Weights of a small transformer language model: 14 layers, 157M tokens.
Each number is 128 + 32 x the weight over its row's rms, rounded and kept within 0 to 255. Layers, rows and columns count from 0. The size above them is the row's rms in percent of the matrix's.

# layer 6 MLP up, 256x128, rms 0.105, rows 76-81, columns 0-127
size [127  55 133   7  74   6]
[[132 124  67 205 135 100 142 145 161 137 180 112 120 188 124 180 120 146 122 146 122 157 102 122 120  90 171 131 130  82 156  97  85 179 136  84 136 131 174 133 159 123 173  95 119 134 128  97 116  76 213  92 118 162 111 153 151 115 161 126 106 134 151 142  88  98 113 125 141 134 123 109 141 100 189 124 151 155  90  91 193 159  78 156 150 115 112 118 186 105 156 143 132  96 155 165 138 117 111 190  61 159  79  59 124 105  80 107 175 120 146 126 124 143 166 107 112 113 161  56 109 125  81 117 175  95 132 177]
 [133 109 131 170 181  93 102 130 122 118 114 144 122 150  82 141 100 172 117 155 149 158 145 103 130  61 113 129  69 119 136 100  89 168 133 154 136 122 175 145  86 104 145 115  97 127 137 116 112 118 181  92 176 140 120 116 155 101 126  88 135  94 176  81 183 190 130 146  75 102 121 169 186 130 115 119 137  60 144 123 195 107  34 134 165 231 157  92 124 167 111 136 152 109 194 135 138  86 153 155 114 154 107  94 101  92 127 166 145 121 105 159 128 121  96 148  83 107 162 141 113 129 165 148 125  62 138 146]
 [ 95 135  47 117 113 150  68 155 137 107  81 126 156 117 122 107  71 205 171 165 117 104 175 114 132 118 138 138 164 117  78 146 148 176 140 152 141  99 151 166 143 170 131 108 158 146 151  87 154 111 114 140  93 117  98 146 139 114 151 136 178 133 117 129  68 134 145 164 166  97 101  87 126 148 103 121 179 128 149 118 171 133 114 150 151 119 138  83 151  87 158  94 138  78 168 110 105  83 114 177 198 120  92 161  83 136 151  90  91 108 128 173 142 163 149  97 100  57 119  85  97 239 122 149 129 104 111 112]
 [112  86 101 146 144  71  93 160 105 201 100  74 115 111  78 161 107 123 132 148  93 117 124 124 112  33 137 113 165 138 106  96 139 121 138 169 124 113 128 168  82 164 113 137 176 130 103 118 130 129  92 143 191 110 126 126  94  91 133 175 170 150 155 131 136 123 136  84  56 125 139 163  97 169 140 139 148 205 163 137  98  81 151 145 125 129 171  60 124 171  99 100 110 123 108 136  81  93 110 118 119 103 119 116 105 162  79 123 129 181 179  93 176 131  53  86 148 163  64 134 137  98 150 142 144 128 166 161]
 [ 64 134 136 171 190  68 106 133 181 167 103 109 153  89 111 104 132 176 115 157 103 132 147 131 126 122 137 133  90 134 192 103 116 128  92  93 186 140 101  71 135 135 172 137 175  62 131 139 122 151 183 118  65 128 116 181 124 114 102 136  75 109 105  87 140 139 141 169 115 125 146 150 120 116 168 106 153 155 142 113  68 145 142 198 147  86 159  98 200  99 107 155 129 147 139 166 172 136 170 126 148 113 147  71 102 147 131 169 108 195  82  84 135  79  99  97 135 118 160 103 148 118  90 116 130 113 110  61]
 [144  90 121 152 138 133 130 142 107 124 147  68 100 103 127 108 196 176 132 130 158 164 197 159 130 118 148  97 124 111 144 108 134 127  96  63 143 105  77 107 162 149 170 119 162 145 145 100 141 128 160 146 122  84  72 127 134 114 171 143 106 145 119  81  65 149 161 172 153 142 166 106 132 110 126 134 135  78 109 168 130  86 103 140 138 148  92 115  88  96 121 126 145 160  18  76  79 136 156  81 122 177 170 177 157 175 122 184  59 174 110 123  93 147 153  60 127  89 126 108 101 113 105  86 132  97 104 137]]
# layer 6 MLP down (transposed), 256x128, rms 0.0873, rows 76-80, columns 0-127
size [135  42 140   5  61]
[[153 161 131  82 166  86 139 139 163  75  68 150 192 118  89 110 112 151 144 133 145 132 152 174 160 163 121 226 107 114 133 165 169  95 142 110 146 111 118 199 142 132  98 155 136 140 108 155 151 148  71 118 175 106 151 112  47 116 101 108 161 135 129 108 139 135 114 141 111 165 120 163 119 150 132 143 112  97 131 122 100 109 131 127 113 131 180 184 103 138  92 138 141 129 110  32 167 169  81  83 174 104 153 124 117 125 211 132  98 125 119 145  94  69  93 141 121 124 152 146 122  88 135 100  44 118 106  88]
 [129 111 127 101 112 130 158 124 157 147 152  99 177 125 177 129 144 101 148 109  75 117 129 172  96 165 121 210 185 155 106 197 144 103 134 119  81  95  92  86 149 142 124 176 150 107 111 142 133 119 126 167 109 159 116 130  93 128 125 164 165 141  74 160  86  85 121  99 170 192 171 129 115 115 181 133  81 184 112 174 117 178 199 109 124  77 105 127 142  98 141  88 127 136  61  94 134 163  94 158 121 119 150 134 109 138 124  85  99 116 113  52 113 133 137  77 177 159 131 116  97  93  47 132 120 174 120 124]
 [128 114 160 176 113 151 170 108  78 103 155  81  71 169 126 122 116 129  94 177 130  92  88 131 138 134 111 120  62 210 183 152 144 115 138 159 111 117 119 150 112 143 107 120 116 164  96 159  93 149 159  99 154 131  65 123 106 207 139 101 145 144 149 110 139 148 145 113 104 110 145 159 116  88 150 111 164 143  70 159 152 116 149  88 146 126 143 201  40 143 138 123 124 133  44 133 171 163 110  74 134 151 160 105 155 123 133 155 130 126 147 119 131  69 102 200 111 149 185  97 146  98 190 133 101 110  99  98]
 [145 163 158  68  81 137 134 113 146  59 190  94 139 131 165  93  93 166 153 109 174 152 142 173 136 189 134 177 118 185 133 127  88 152 111 103 136 115 166  67 183 116 163 157 150  70 122 148 137 118 137 118  54 130 185 135 115 170 109 111 121 113 163 161 177 138 116 125 120 149 175 144  95  67  90 153  75 132 100  94 152 163  75 140 122 145 129 207 112 100 161  80 132  92 118 144 130 147  84 128 162 126 151 148 131  93 142 138 172 115  69 175 121 121 158 145 164 135 184 116 151 164 173 123 109 114 106 134]
 [205 105 117  85  89 125 148 143 134  92 128 110 145 166 151 161  87  92 151 105 138 113 134 174  82  96 136 161 145 134  71 208  94 131 163 181 108 137 117 158 128  78 117 125  77 164 106 107 133  86  99 132 137 167  69 137 121  99 164 133 146 164 120 158  64  62  73 122 147 102 149 144 156 121 115  93 108 120  70 152 159 129 142  99 157 133 122 169  83 170 168 139  87  80 124  88 142 162 100 179 141 134  88 172 132 111 116 113 185  58 128 135 165 165 148 190 144 157 104 116 116 158 193 121 136 122 116 160]]